Each number is 200 + 30 x the weight over its row's rms, rounded and kept within 0 to 999. Layers, rows and columns count from 0. The size before them is the row's rms in percent of the matrix's.

# layer 10 attention query, 320x320, rms 0.103, rows 34-63,98-127,161-191,225-255,289-319, columns 160-191
092,217,181,246,160,197,174,229,204,232,212,252,182,209,181,178,128,171,164,231,196,244,190,172,255,194,158,259,219,214,173,188,260
088,195,236,220,226,189,143,191,183,162,199,198,127,238,179,245,201,147,172,199,215,195,233,184,222,177,156,200,122,196,168,192,164
097,187,203,180,235,193,246,212,172,186,181,253,198,181,201,160,200,202,175,227,180,217,201,171,158,206,201,210,235,194,204,144,209
089,252,207,223,216,192,286,180,211,211,255,194,214,171,194,199,225,160,166,248,190,156,192,200,188,263,179,141,241,228,184,208,155
092,138,243,150,198,237,205,228,217,186,229,245,171,224,190,208,241,143,223,211,227,152,206,240,179,234,169,183,172,208,208,206,144
090,219,206,180,176,176,225,225,205,181,184,211,204,157,202,208,220,125,151,196,194,179,228,174,193,266,185,213,176,187,188,192,200
102,272,180,202,214,178,170,225,194,209,189,242,165,248,224,209,182,203,218,125,213,223,201,223,209,243,185,180,182,165,171,205,149
093,186,181,179,171,162,259,156,251,199,216,173,192,166,222,138,177,187,214,194,156,220,169,190,186,179,214,198,191,220,195,241,134
092,219,207,149,178,231,275,140,240,193,190,187,234,172,114,190,240,177,173,237,169,192,256,223,190,196,200,171,215,166,156,158,178
094,199,221,180,199,188,217,214,178,231,222,253,232,174,188,181,209,169,212,207,250,200,207,228,186,194,141,225,182,184,177,126,229
097,211,181,213,177,177,194,236,236,248,228,160,237,198,185,171,224,190,229,172,230,152,148,306,208,220,139,172,182,181,216,254,211
092,241,195,216,255,156,197,184,174,233,199,241,158,179,197,217,228,231,187,221,198,190,225,219,222,184,224,208,193,170,199,205,206
097,209,173,179,238,219,209,243,196,190,177,174,253,122,219,208,226,210,212,158,227,201,185,210,280,201,211,155,252,270,132,233,174
095,225,220,147,251,272,195,165,196,232,163,193,205,241,228,214,205,197,193,178,201,201,200,171,218,196,287,224,214,176,226,278,205
088,190,178,189,197,255,215,199,199,151,186,195,203,193,255,212,200,242,179,177,170,246,205,274,193,211,202,150,188,205,179,203,178
094,224,177,227,220,239,226,214,208,209,194,233,225,153,218,134,181,192,194,170,231,213,220,210,183,220,194,226,179,221,155,189,221
095,150,192,209,163,198,182,191,225,216,210,199,232,260,171,137,129,156,162,219,149,227,229,207,218,208,166,226,163,173,255,166,241
104,187,204,149,185,200,212,231,236,180,137,251,212,259,204,197,112,188,178,160,171,234,250,177,203,217,247,204,192,175,182,230,183
094,207,239,189,196,163,213,207,260,169,203,226,234,182,217,245,230,178,190,229,193,183,207,217,148,183,185,163,216,199,194,221,162
096,172,189,214,207,260,181,177,231,201,222,166,186,171,228,172,283,201,205,179,214,146,184,252,186,217,238,215,206,122,209,237,157
096,156,201,184,239,171,205,229,242,200,186,202,166,236,228,183,189,187,185,273,177,187,246,266,171,161,201,137,253,186,173,230,181
095,175,215,238,209,173,169,193,177,219,182,244,233,174,261,245,182,227,138,240,181,254,200,219,218,244,179,252,187,207,197,250,233
091,221,202,177,203,188,221,189,206,219,240,197,236,161,214,209,241,155,160,159,163,179,185,181,217,191,246,186,206,213,216,209,155
090,184,252,242,239,204,195,171,263,219,180,225,156,183,175,214,177,218,118,228,205,227,203,224,207,241,253,225,216,188,194,217,206
096,150,204,187,258,236,211,198,224,200,226,169,184,179,180,202,177,165,194,232,173,238,200,217,190,174,194,220,228,200,187,218,209
096,163,210,187,216,163,202,200,236,228,150,218,205,237,205,209,245,152,196,168,216,259,233,165,187,199,164,195,254,168,168,233,208
095,190,257,199,195,149,199,136,257,231,184,250,201,184,170,181,211,181,175,245,227,183,234,186,206,205,160,206,259,199,191,224,202
093,200,165,217,174,215,170,243,189,203,182,219,198,263,232,206,196,187,244,236,125,200,215,182,190,191,194,254,247,246,189,242,225
090,220,180,190,194,200,196,207,199,215,221,178,193,152,196,180,208,243,205,198,171,240,211,215,226,217,161,209,210,217,165,181,159
098,194,232,206,168,227,199,235,207,222,172,189,158,187,175,186,155,188,190,253,183,195,248,241,198,218,197,228,171,214,167,212,206
109,223,188,240,183,161,191,208,222,247,197,284,192,188,165,179,158,148,154,231,188,240,166,140,248,190,175,255,251,187,211,172,272
106,190,218,243,235,215,174,254,241,201,228,214,165,229,208,207,191,126,210,167,210,210,232,200,182,169,147,217,200,192,161,226,176
110,175,173,198,194,152,211,225,155,197,188,230,202,257,171,171,181,199,184,196,161,220,194,187,183,195,221,194,267,201,184,173,235
099,260,206,205,152,250,259,149,246,237,207,194,195,201,169,204,186,200,192,218,207,154,199,235,240,239,198,183,196,258,206,156,192
107,141,242,238,189,194,167,256,186,202,200,199,180,254,184,173,257,163,232,253,189,162,216,221,179,215,181,159,189,233,191,177,144
099,218,236,182,181,222,209,188,201,186,192,203,199,204,203,198,219,154,161,189,195,217,211,198,204,206,203,184,172,177,195,166,251
102,231,192,246,200,195,205,235,223,213,135,249,168,290,222,157,131,216,191,172,209,206,248,192,176,250,201,208,247,189,173,226,172
111,187,178,196,216,218,248,179,220,181,208,190,234,162,193,174,170,193,241,226,174,170,186,162,174,155,229,203,158,221,219,221,171
110,170,218,208,169,233,225,162,254,206,199,190,208,186,137,205,240,222,206,169,186,143,261,217,178,187,209,165,220,164,147,165,153
104,221,236,192,193,171,182,193,257,236,223,259,197,190,200,175,242,177,226,170,251,208,195,268,175,180,150,212,208,158,184,204,190
101,217,209,181,193,205,216,212,251,232,231,204,194,190,167,202,239,216,209,206,219,173,194,262,160,187,163,187,227,207,230,258,190
107,223,172,181,212,148,173,203,199,212,177,202,203,200,205,193,202,204,216,185,185,214,208,234,193,201,213,225,196,177,255,216,197
107,236,151,172,207,266,237,225,153,203,190,127,233,157,184,258,258,214,204,157,251,145,173,191,257,218,201,157,252,289,186,252,203
109,183,223,203,256,225,215,144,209,218,210,214,202,276,295,193,191,191,197,151,207,184,193,208,180,173,242,222,170,160,158,224,201
107,222,206,204,185,209,184,183,188,162,180,145,204,208,213,197,230,223,171,209,245,241,208,251,182,201,141,190,215,142,156,176,185
100,216,213,223,231,234,211,196,192,209,228,200,220,115,260,132,207,173,192,156,192,199,195,184,204,204,179,208,168,174,164,165,197
105,161,221,226,204,171,170,207,210,186,210,241,191,240,192,179,146,167,169,199,161,215,232,187,169,231,181,224,205,193,228,213,270
115,178,176,180,224,185,196,187,213,172,154,209,224,251,221,194,164,167,181,157,209,267,206,190,211,219,200,210,200,164,169,234,178
100,227,233,221,169,203,216,209,224,151,234,164,200,153,179,265,215,161,181,234,217,161,202,237,225,193,195,223,185,233,193,173,219
104,183,145,235,216,245,208,223,193,183,158,155,234,166,249,202,272,209,194,173,190,151,232,249,209,165,206,189,218,170,194,203,167
110,185,194,180,221,189,213,223,245,226,165,180,181,223,207,207,196,181,167,290,186,165,221,233,179,143,230,122,257,181,191,239,219
105,173,242,242,173,159,170,183,215,196,187,197,263,203,197,266,191,158,148,226,178,246,196,204,214,231,155,221,206,218,201,238,212
099,226,192,167,224,203,213,190,178,191,197,214,234,175,216,198,196,230,181,186,162,169,216,155,205,186,242,174,182,235,228,204,195
113,170,218,238,198,229,150,189,204,258,158,227,201,207,204,212,158,278,156,226,162,185,199,204,217,203,264,208,192,200,167,241,212
106,197,231,135,198,164,231,215,214,216,198,166,168,179,181,224,200,162,194,275,213,191,220,205,266,153,209,227,200,228,135,247,193
108,170,210,174,202,198,223,181,235,199,147,257,185,263,178,187,179,154,184,200,211,248,225,185,193,168,190,194,230,179,189,217,232
107,202,264,165,179,170,216,162,217,208,207,224,182,166,152,234,201,192,187,211,243,180,214,171,218,208,151,240,248,174,199,191,240
100,222,177,217,181,199,192,208,211,222,237,201,210,229,194,252,246,202,249,172,199,213,167,162,184,138,181,217,221,217,178,214,201
103,205,167,161,197,179,229,214,219,224,170,166,210,123,179,191,197,236,215,203,235,223,184,219,220,212,193,192,248,216,197,218,190
111,217,183,196,142,202,190,233,218,212,168,183,176,193,153,154,157,153,200,233,173,231,275,217,231,211,195,235,161,216,131,192,197
106,161,174,199,221,187,210,177,199,220,164,269,170,207,237,191,205,201,149,233,188,254,223,182,155,168,153,242,224,182,201,214,195
101,173,221,177,159,151,199,203,245,221,246,224,181,174,185,181,198,154,163,231,187,290,191,171,197,155,192,218,150,188,190,229,220
099,211,219,204,180,207,207,228,174,207,209,185,143,192,194,218,191,170,257,171,237,237,154,160,124,169,151,225,179,216,204,191,205
103,235,228,173,182,198,205,223,174,211,170,197,180,210,180,172,229,265,181,201,175,214,204,200,187,182,190,193,197,132,257,145,249
097,231,192,194,230,176,230,229,187,217,212,199,179,226,136,240,227,186,200,233,202,232,180,221,159,207,190,233,193,246,203,237,195
110,184,158,210,169,237,240,174,237,175,273,191,234,256,222,194,260,171,199,236,198,210,188,166,205,174,181,192,213,240,228,232,224
102,224,174,173,177,187,176,196,169,243,217,257,228,160,145,154,176,194,126,200,210,193,245,143,222,209,195,171,218,182,170,185,203
109,187,150,207,173,213,236,167,215,218,240,209,202,193,239,199,194,180,221,146,223,140,218,190,166,222,188,219,175,192,158,278,155
098,141,203,231,158,226,181,216,234,182,181,195,250,182,229,239,175,206,207,253,191,202,230,184,215,221,193,198,204,206,190,236,174
097,218,193,213,172,190,245,193,208,227,243,217,200,180,183,172,247,186,174,153,246,199,235,199,210,219,188,252,192,191,200,203,227
126,224,235,218,224,170,154,224,209,218,145,238,192,178,197,211,199,205,192,229,217,186,216,186,198,197,176,187,157,232,237,200,202
108,225,187,203,153,228,251,212,206,240,222,103,190,213,202,155,240,225,139,257,197,203,194,167,201,213,158,191,209,171,196,252,250
097,194,154,158,212,210,210,202,193,228,288,254,174,193,190,195,203,225,235,175,187,224,183,187,171,196,210,197,215,186,205,201,221
093,192,206,203,255,215,160,209,210,206,171,149,218,224,195,228,242,210,226,212,160,203,176,250,194,173,160,177,241,188,228,181,228
109,198,200,221,231,156,189,162,193,231,145,238,168,242,222,210,197,221,193,167,170,152,233,198,167,191,199,223,183,193,201,188,253
100,182,193,223,167,157,191,167,190,205,182,226,183,237,185,195,242,192,186,206,207,185,196,232,191,187,181,202,205,141,216,188,174
102,148,182,223,151,219,211,184,203,180,190,196,216,220,215,148,224,163,178,178,221,190,186,238,211,151,187,179,165,235,172,190,187
098,208,192,181,199,184,195,167,195,189,221,176,167,225,177,218,169,220,191,234,228,235,266,211,213,207,203,236,135,191,217,231,174
100,221,165,240,210,148,171,157,190,204,192,185,209,176,202,158,163,165,169,206,219,229,227,209,274,178,160,247,232,148,202,195,196
100,173,221,187,204,260,150,124,206,231,199,197,179,191,208,244,183,186,181,171,154,162,250,175,164,190,160,231,157,188,185,200,191
104,177,174,202,266,246,186,210,255,208,210,201,180,166,219,205,278,197,221,189,174,194,190,239,222,198,214,219,222,231,175,208,205
103,188,189,136,254,208,154,197,209,241,132,183,183,155,249,205,166,210,214,218,229,185,196,178,184,176,189,165,144,195,212,277,253
092,225,193,189,190,205,234,187,213,238,218,190,234,171,233,218,219,204,173,217,232,225,220,259,164,229,194,197,155,162,159,249,168
111,210,204,189,200,245,202,200,250,180,226,156,200,195,210,218,207,202,219,179,226,248,264,181,203,188,206,189,217,203,195,195,193
090,171,191,195,226,189,191,146,190,229,238,197,182,195,237,227,174,217,187,240,177,205,230,215,210,210,234,185,200,191,234,225,198
095,207,190,205,227,223,184,237,210,206,261,189,177,202,209,216,187,203,264,223,225,221,178,175,180,196,221,225,180,228,172,184,130
102,241,202,188,227,200,276,189,242,208,239,223,207,176,209,165,185,200,219,214,217,213,179,214,266,199,164,194,162,210,248,222,171
088,229,250,186,197,214,227,142,202,180,176,180,202,244,166,239,200,209,249,172,226,195,204,240,180,208,172,218,201,219,220,171,211
102,240,126,201,218,219,181,194,205,191,190,206,196,224,258,256,170,174,259,200,206,242,169,230,209,169,220,207,240,170,170,163,166
104,159,208,142,189,199,230,192,189,177,174,175,210,178,169,202,176,235,226,192,207,202,180,216,190,208,194,145,240,216,176,220,212
102,180,161,179,164,184,167,166,206,253,181,201,173,197,153,225,191,168,215,178,183,235,203,176,210,197,214,187,172,185,177,160,222
105,192,148,196,236,301,195,228,191,209,175,210,237,160,214,193,210,205,176,165,201,281,230,190,200,232,183,223,142,150,215,233,198
108,218,199,257,213,161,189,208,187,224,233,273,199,203,155,186,187,164,149,237,177,233,180,177,232,196,162,238,226,187,208,221,255
099,212,238,210,219,187,162,256,194,174,203,232,147,272,165,209,185,102,181,172,194,189,205,196,179,172,164,208,213,206,206,221,141
107,209,223,175,175,186,195,238,181,208,213,210,172,230,169,165,183,218,141,214,161,237,169,186,190,210,226,199,298,201,185,201,257
101,244,191,225,200,232,266,150,213,236,248,228,213,174,163,239,212,201,207,276,193,168,177,217,229,233,184,187,263,234,191,204,181
107,156,194,219,208,162,213,201,207,203,202,221,176,258,180,184,204,194,265,273,206,149,223,195,235,192,200,158,205,199,193,191,142
104,263,234,221,172,200,202,206,149,222,169,207,202,188,180,162,203,152,160,209,178,190,258,179,234,239,254,151,135,217,192,172,235
104,229,226,217,186,208,169,249,199,211,159,222,156,212,208,201,133,218,217,159,214,195,207,211,189,266,188,225,230,208,202,203,149
104,174,179,174,206,215,237,175,269,187,195,210,220,206,226,191,163,195,225,260,185,174,194,185,176,182,202,208,136,213,169,206,191
103,195,224,176,173,202,225,203,235,225,156,187,198,192,161,193,224,155,188,189,178,174,247,184,164,212,194,165,182,166,175,176,172
104,218,210,219,182,171,184,178,242,216,260,233,200,200,198,156,230,195,238,211,244,208,179,239,216,186,173,170,191,176,155,218,166
108,197,211,191,194,207,222,220,215,234,246,189,181,193,179,175,296,184,182,192,267,193,170,239,197,194,133,179,229,161,209,249,195
100,195,201,198,197,192,211,165,193,175,174,236,207,151,233,186,259,183,237,162,186,217,170,231,216,198,188,240,212,170,221,173,164
107,213,175,191,213,228,236,230,187,228,168,156,225,176,209,243,245,201,196,165,213,183,205,197,252,244,186,171,240,295,181,216,180
109,208,230,193,247,219,201,126,178,183,192,226,215,270,274,230,204,225,184,163,222,171,244,206,199,179,186,216,187,158,155,258,236
110,246,184,214,197,226,194,217,174,125,169,155,217,252,194,168,214,252,189,213,212,204,207,242,189,191,152,191,240,212,192,166,221
102,200,222,225,222,233,208,234,175,147,178,192,211,134,247,141,234,180,208,162,187,200,180,182,188,180,170,193,167,176,156,185,171
109,162,228,203,213,162,185,208,188,227,219,189,206,210,194,187,170,153,166,206,191,237,242,176,164,226,134,191,183,191,259,190,236
111,174,195,198,235,191,209,185,264,209,169,210,232,241,234,208,155,175,181,208,220,241,180,186,171,210,188,173,229,147,179,197,198
104,231,233,254,150,207,189,201,211,180,220,191,259,194,200,254,216,137,191,237,206,149,179,241,206,214,202,174,193,222,203,187,187
103,172,151,209,187,215,185,218,227,193,161,174,220,160,214,217,263,249,200,171,190,156,254,240,195,142,225,195,201,199,169,201,147
106,160,232,191,243,214,200,234,247,230,202,200,174,218,236,226,218,169,178,255,160,158,214,236,181,170,216,155,248,161,197,228,216
097,204,244,214,156,218,190,196,171,219,160,190,235,199,173,250,203,172,157,219,168,272,221,218,222,208,154,225,207,230,217,257,241
101,184,215,180,180,198,201,204,209,206,211,245,228,157,210,232,175,219,189,153,192,196,183,198,195,194,266,176,226,231,205,185,182
106,169,254,226,236,205,153,137,249,224,184,195,192,132,213,223,195,259,167,219,198,229,154,241,194,203,236,203,200,208,172,221,167
104,158,197,162,194,182,235,210,176,214,202,163,186,205,169,240,160,214,208,268,187,178,252,198,232,171,257,194,204,224,153,244,198
103,147,208,169,224,177,218,200,228,211,149,243,184,232,161,192,160,137,196,218,217,246,212,167,172,214,185,187,206,206,190,199,203
110,212,266,155,159,199,228,170,183,180,195,224,183,179,154,212,177,189,201,211,218,181,245,172,205,209,165,248,237,193,185,202,216
099,237,198,258,175,231,185,175,226,204,199,220,197,203,230,252,226,180,249,223,193,213,207,188,204,177,168,256,255,189,209,253,169
107,228,177,162,208,193,250,236,233,217,193,194,188,153,184,186,193,219,213,197,238,223,195,216,211,178,216,183,233,166,193,169,201
110,198,204,167,99,195,176,231,251,222,194,187,156,176,182,189,175,193,193,209,200,255,237,227,219,195,207,234,183,206,133,186,194
131,204,227,249,199,162,200,234,201,189,180,219,185,211,182,247,195,207,160,240,196,203,208,200,184,206,205,234,178,243,216,167,213
093,148,194,182,182,182,189,175,254,186,198,266,184,186,176,240,173,193,203,182,197,214,216,203,174,198,192,232,185,196,181,219,185
090,223,227,170,257,234,190,189,225,174,185,203,176,189,211,174,221,192,233,191,172,202,180,170,195,194,146,161,188,186,147,202,222
093,205,238,201,185,162,216,177,162,173,167,145,251,216,146,146,193,210,179,151,173,204,160,197,173,214,236,210,199,193,235,223,202
088,226,223,196,216,225,255,230,196,219,184,184,201,213,198,199,245,170,191,182,230,204,166,153,208,162,199,225,171,169,205,209,162
084,236,215,189,169,197,225,230,178,263,211,217,198,257,220,203,163,170,193,198,207,188,202,248,195,188,181,213,126,229,207,188,181
093,221,162,246,193,167,188,251,187,199,196,163,155,204,185,156,180,194,171,242,191,170,220,210,150,197,201,202,201,214,179,167,198
099,219,153,174,184,185,221,166,209,170,199,202,174,130,206,221,192,160,212,147,164,199,264,187,150,217,198,177,140,181,170,241,165
096,221,182,192,196,210,195,185,247,165,199,190,197,175,217,198,191,186,202,218,190,145,208,189,219,236,275,168,225,223,187,172,186
095,190,227,184,228,233,278,178,217,179,198,222,237,203,178,256,182,207,198,178,217,182,239,174,216,150,203,197,144,219,179,177,154
095,226,179,162,182,226,204,230,228,171,234,198,199,172,199,187,234,251,185,125,241,218,182,220,214,182,201,169,230,250,215,265,191
100,189,148,193,237,201,221,175,227,218,229,146,185,216,236,169,184,142,257,179,224,197,214,200,235,190,152,137,209,197,205,255,197
086,217,169,165,234,215,253,230,245,211,248,211,202,199,205,202,230,190,217,175,209,226,248,172,187,197,145,215,186,181,176,188,200
103,249,147,202,205,222,259,224,186,178,228,197,174,264,195,200,233,193,223,189,208,197,186,250,265,142,176,179,225,212,227,229,205
081,196,224,200,180,213,212,158,170,190,223,194,175,226,214,209,233,185,212,209,220,214,222,208,232,153,227,212,216,179,204,251,194
095,237,149,255,177,211,230,208,211,202,181,222,204,160,179,244,175,153,201,208,197,201,224,238,181,224,196,167,221,148,200,235,138
082,231,214,178,246,201,215,182,235,212,234,256,242,204,285,203,202,151,217,167,228,136,206,226,184,225,186,211,254,173,151,238,209
086,199,189,239,219,215,266,193,212,191,228,177,164,225,229,202,157,197,184,171,259,218,210,180,212,199,229,253,154,179,235,176,238
095,225,198,209,218,224,194,173,196,189,240,215,191,214,219,220,199,203,159,179,212,198,214,201,209,182,217,199,242,151,229,205,180
088,135,245,188,237,175,165,180,197,197,192,213,209,222,180,211,179,181,196,170,205,169,156,217,214,162,163,185,226,183,269,184,155
082,193,120,211,197,175,198,225,198,241,197,232,189,161,165,153,212,182,180,146,171,205,186,163,167,204,196,186,200,193,217,188,213
100,221,191,153,259,211,213,204,204,198,219,187,190,193,262,253,236,230,215,199,212,163,173,196,163,163,187,154,163,187,180,251,240
095,205,214,210,198,190,226,198,192,204,216,228,227,186,192,171,214,179,142,227,147,256,212,211,201,233,186,244,229,175,268,173,193
102,268,175,200,219,148,258,226,249,208,252,180,202,198,224,228,203,195,209,166,216,220,220,208,181,193,191,135,167,227,173,230,167
091,225,278,191,257,225,188,147,243,229,201,221,231,144,170,242,196,235,197,166,213,190,231,228,207,185,169,187,226,135,205,255,182
083,230,195,181,229,233,184,189,258,200,238,165,220,150,186,215,165,218,225,143,187,144,194,206,205,191,218,160,224,219,206,228,193
098,232,227,194,215,250,217,171,232,210,190,227,235,228,165,168,223,178,152,242,233,256,176,257,221,163,163,191,162,158,229,205,175
094,232,207,236,224,198,249,185,187,195,215,252,177,199,166,180,140,228,139,239,193,169,232,202,154,230,154,280,193,182,215,151,188
083,164,117,246,179,204,159,201,190,176,225,190,235,206,241,240,225,217,215,211,189,218,238,190,240,248,199,195,243,180,205,211,184
090,139,213,233,165,113,178,261,188,205,233,159,184,177,207,190,210,184,222,196,168,199,227,210,244,230,238,194,169,268,171,154,216
087,199,147,160,174,203,186,183,183,181,183,213,197,193,216,227,140,192,225,203,138,199,229,234,175,255,301,111,191,190,175,210,167
# layer 10 attention key, 64x320, rms 0.116, rows 33-63, columns 160-191
103,189,209,205,197,167,206,227,186,205,166,255,201,190,154,220,244,163,154,232,185,260,201,161,218,246,191,190,201,191,220,198,216
102,183,142,153,149,200,192,190,190,190,253,215,238,187,151,192,251,180,165,181,141,171,146,178,244,220,209,207,232,212,183,215,226
105,187,287,206,231,191,192,165,223,214,222,235,196,229,198,232,200,215,188,189,150,221,185,191,194,196,176,162,227,214,161,171,216
101,178,241,213,166,220,193,245,151,215,122,143,214,172,173,205,213,212,208,186,147,218,154,168,237,231,292,241,220,219,214,156,230
095,187,168,196,238,173,218,184,206,186,162,221,227,204,195,240,184,202,182,215,186,232,233,143,209,197,248,225,205,164,239,158,214
105,156,169,206,192,233,247,193,239,190,180,251,261,227,173,191,238,186,197,219,213,172,198,246,194,228,200,219,196,191,245,152,230
096,292,221,212,157,245,195,237,194,215,176,212,179,172,176,205,184,217,217,202,171,208,269,220,189,172,246,156,206,172,184,239,238
094,227,123,209,162,247,173,170,188,201,187,197,198,171,159,164,158,185,265,144,204,228,202,151,226,263,216,154,186,169,198,223,194
094,212,176,222,206,212,197,241,230,138,136,167,187,234,182,135,207,214,210,206,209,163,240,178,257,223,201,194,174,275,156,152,159
099,210,184,200,177,206,196,188,239,203,200,196,253,207,157,176,219,189,197,163,167,212,157,200,212,219,245,183,146,192,191,194,153
098,202,236,220,207,206,205,202,166,200,242,193,249,209,210,167,228,222,188,216,240,221,232,212,156,222,195,173,203,252,171,180,220
099,209,256,198,228,224,232,219,248,236,175,145,198,225,215,193,206,175,201,157,221,209,193,216,188,277,199,170,189,229,180,217,222
103,188,115,189,232,198,240,168,208,178,174,250,193,247,217,178,223,234,181,156,208,213,162,206,212,169,278,141,206,175,141,192,165
101,217,243,203,199,187,246,168,174,239,146,178,167,211,212,210,245,223,178,184,206,197,129,210,232,181,186,196,224,235,220,212,174
103,227,231,208,208,229,195,208,178,174,211,179,172,233,227,236,191,254,181,191,158,209,234,162,211,185,213,198,190,182,148,219,165
103,178,218,228,214,192,203,262,172,161,148,201,249,169,210,218,164,220,225,191,194,217,211,261,233,217,206,172,236,197,210,230,207
103,167,201,193,204,164,202,203,175,222,235,248,193,216,172,151,207,199,202,155,152,194,232,187,208,170,110,207,184,187,188,150,193
096,146,225,238,176,228,200,175,177,250,198,178,223,248,200,189,188,197,205,220,155,192,246,204,184,195,224,229,176,157,218,173,221
100,190,253,207,208,204,148,140,162,214,236,235,149,193,201,172,172,135,207,209,179,236,224,197,203,228,201,192,191,142,163,182,198
103,173,233,191,160,208,170,154,203,220,188,236,250,164,207,202,198,203,286,228,154,151,215,202,196,154,202,219,196,215,206,211,189
102,178,173,174,182,208,184,201,193,226,196,222,227,174,192,190,220,207,190,209,229,227,189,203,222,223,211,183,235,161,195,192,162
108,192,212,164,187,221,201,251,204,200,193,178,243,193,244,205,188,197,215,166,242,202,158,173,176,220,241,194,225,191,171,198,231
101,159,193,230,215,144,222,218,175,250,212,199,197,180,211,216,200,199,199,195,213,221,165,208,173,197,174,208,198,213,243,196,232
101,196,228,194,164,186,227,183,174,170,195,199,197,171,196,184,240,265,159,192,177,251,233,189,229,192,211,220,178,204,161,196,225
105,237,231,224,210,189,163,197,227,157,167,188,212,178,199,225,190,226,142,181,221,238,213,243,209,183,169,174,188,180,251,171,180
095,164,179,230,218,233,188,220,228,146,118,193,183,139,213,242,199,182,213,184,188,223,180,190,186,220,233,169,178,211,167,173,194
087,223,214,148,207,203,191,210,192,134,222,208,248,213,217,224,231,173,235,199,190,210,179,221,208,151,221,226,220,226,239,210,226
102,233,234,205,198,235,197,124,197,168,149,223,214,158,242,162,266,217,193,240,230,154,235,169,266,178,183,176,180,213,214,204,216
090,174,224,191,214,241,156,200,205,142,174,182,155,247,242,217,224,206,233,205,230,187,202,171,208,238,175,191,210,218,243,222,162
107,248,195,222,174,183,193,208,205,204,172,246,221,206,160,148,186,209,194,185,222,222,208,203,176,131,121,210,173,212,228,237,205
111,212,177,214,182,185,196,239,199,187,160,200,152,247,212,203,150,186,190,182,178,212,259,216,154,232,182,148,230,187,192,189,217
# layer 10 attention value, 64x320, rms 0.154, rows 0-4, columns 160-191
099,202,212,250,154,218,230,151,212,166,195,223,202,210,224,166,189,230,231,210,162,205,159,160,169,212,152,260,219,163,212,201,152
100,231,204,195,225,172,215,152,242,237,205,172,163,206,165,182,242,188,232,197,223,178,229,223,182,198,250,219,187,178,139,134,253
101,246,240,222,203,192,186,174,238,142,179,163,201,202,194,183,209,236,189,190,200,229,158,208,156,157,197,217,195,201,188,213,185
099,120,205,179,237,220,171,214,200,153,178,153,151,205,165,181,183,188,218,241,155,223,155,223,197,188,191,163,201,230,229,192,204
097,119,219,212,201,183,199,186,178,189,175,203,190,240,234,225,208,197,201,227,203,247,231,158,197,130,176,202,208,167,186,192,243
# layer 10 attention output (transposed), 320x320, rms 0.118, rows 0-4,64-68,128-132,192-196,256-260, columns 160-191
094,224,209,231,179,249,216,189,208,176,264,218,122,173,150,213,236,234,214,204,222,203,215,243,209,172,252,217,179,195,201,184,192
094,205,179,200,221,214,186,203,198,205,166,253,152,208,239,187,222,236,206,198,200,203,223,141,195,218,178,223,176,174,283,184,186
091,187,228,192,204,145,211,191,169,156,230,143,204,209,134,189,182,231,234,187,199,181,193,260,169,174,182,183,169,226,242,229,241
089,216,199,231,173,235,221,159,180,174,243,219,245,198,192,182,200,195,234,205,229,176,136,167,179,226,174,194,178,232,180,186,246
087,207,245,163,224,240,149,148,194,176,162,190,265,174,181,156,181,204,231,207,228,193,163,255,183,199,260,205,227,241,205,215,251
101,182,232,177,219,215,174,185,219,177,167,206,182,228,216,202,204,199,189,206,201,152,235,202,195,188,198,195,208,249,197,194,309
102,211,219,216,187,196,120,183,201,189,166,239,171,233,154,258,204,191,186,263,186,189,188,225,260,128,189,219,203,161,181,193,184
101,172,228,204,168,136,173,194,189,182,184,214,188,189,157,221,198,256,242,222,186,189,179,188,239,156,249,218,185,201,171,246,240
102,250,255,202,138,220,165,187,244,193,201,237,187,167,233,164,193,152,233,176,182,242,170,203,206,247,265,225,233,237,185,193,168
103,137,205,190,197,227,149,212,175,193,247,188,273,195,191,158,192,251,198,278,191,237,201,240,194,200,223,137,221,239,170,206,278
099,201,202,221,187,191,229,233,174,218,179,190,248,193,199,148,168,201,208,162,212,209,204,169,179,245,196,174,219,221,224,191,212
100,215,185,196,168,198,252,197,225,196,233,169,246,207,258,173,173,201,149,169,185,163,190,210,172,188,190,197,257,258,213,172,200
100,200,173,213,166,249,167,232,234,210,207,200,239,197,240,216,232,148,162,208,204,177,246,177,200,238,208,168,222,166,238,169,170
099,154,187,159,232,180,203,177,188,222,218,206,190,220,168,248,256,206,160,176,183,207,188,182,206,226,197,175,231,169,202,191,172
090,264,184,214,163,162,237,218,232,205,176,273,123,198,212,258,167,190,188,138,233,168,215,152,200,198,166,216,180,184,171,187,192
116,186,235,168,237,171,194,187,281,234,134,222,228,206,251,199,243,178,255,200,204,158,188,221,232,167,150,193,199,231,181,207,227
105,166,210,199,185,244,144,204,205,225,190,225,193,242,145,257,193,182,204,192,215,235,197,222,265,217,159,185,111,203,176,220,206
112,218,187,213,207,147,226,189,202,182,159,202,155,195,221,238,197,237,215,224,175,222,149,158,218,181,191,236,171,198,158,184,214
109,268,218,175,143,233,142,194,277,201,174,219,161,219,258,182,152,165,195,186,184,241,209,259,195,176,289,229,173,238,212,174,205
116,142,196,183,248,192,110,246,159,212,247,176,220,207,179,182,193,245,176,223,209,213,214,156,222,211,157,151,216,133,156,231,175
098,194,131,205,153,209,215,213,135,214,217,156,152,234,192,196,173,163,175,202,164,275,191,185,199,234,202,200,199,153,193,204,127
095,234,216,195,189,201,195,227,189,212,245,174,224,185,191,138,210,190,206,190,223,171,231,190,163,228,242,190,208,207,216,263,163
094,190,195,198,227,239,222,211,215,224,166,257,242,223,235,184,176,176,235,209,178,179,253,228,188,235,195,197,256,187,215,180,155
094,175,137,208,208,183,252,244,192,186,198,177,225,205,191,223,245,277,180,191,207,182,276,197,231,178,136,209,205,172,186,209,222
095,248,200,253,136,200,289,187,180,215,185,182,160,197,198,252,186,152,216,151,190,157,247,216,217,220,196,207,183,160,259,172,153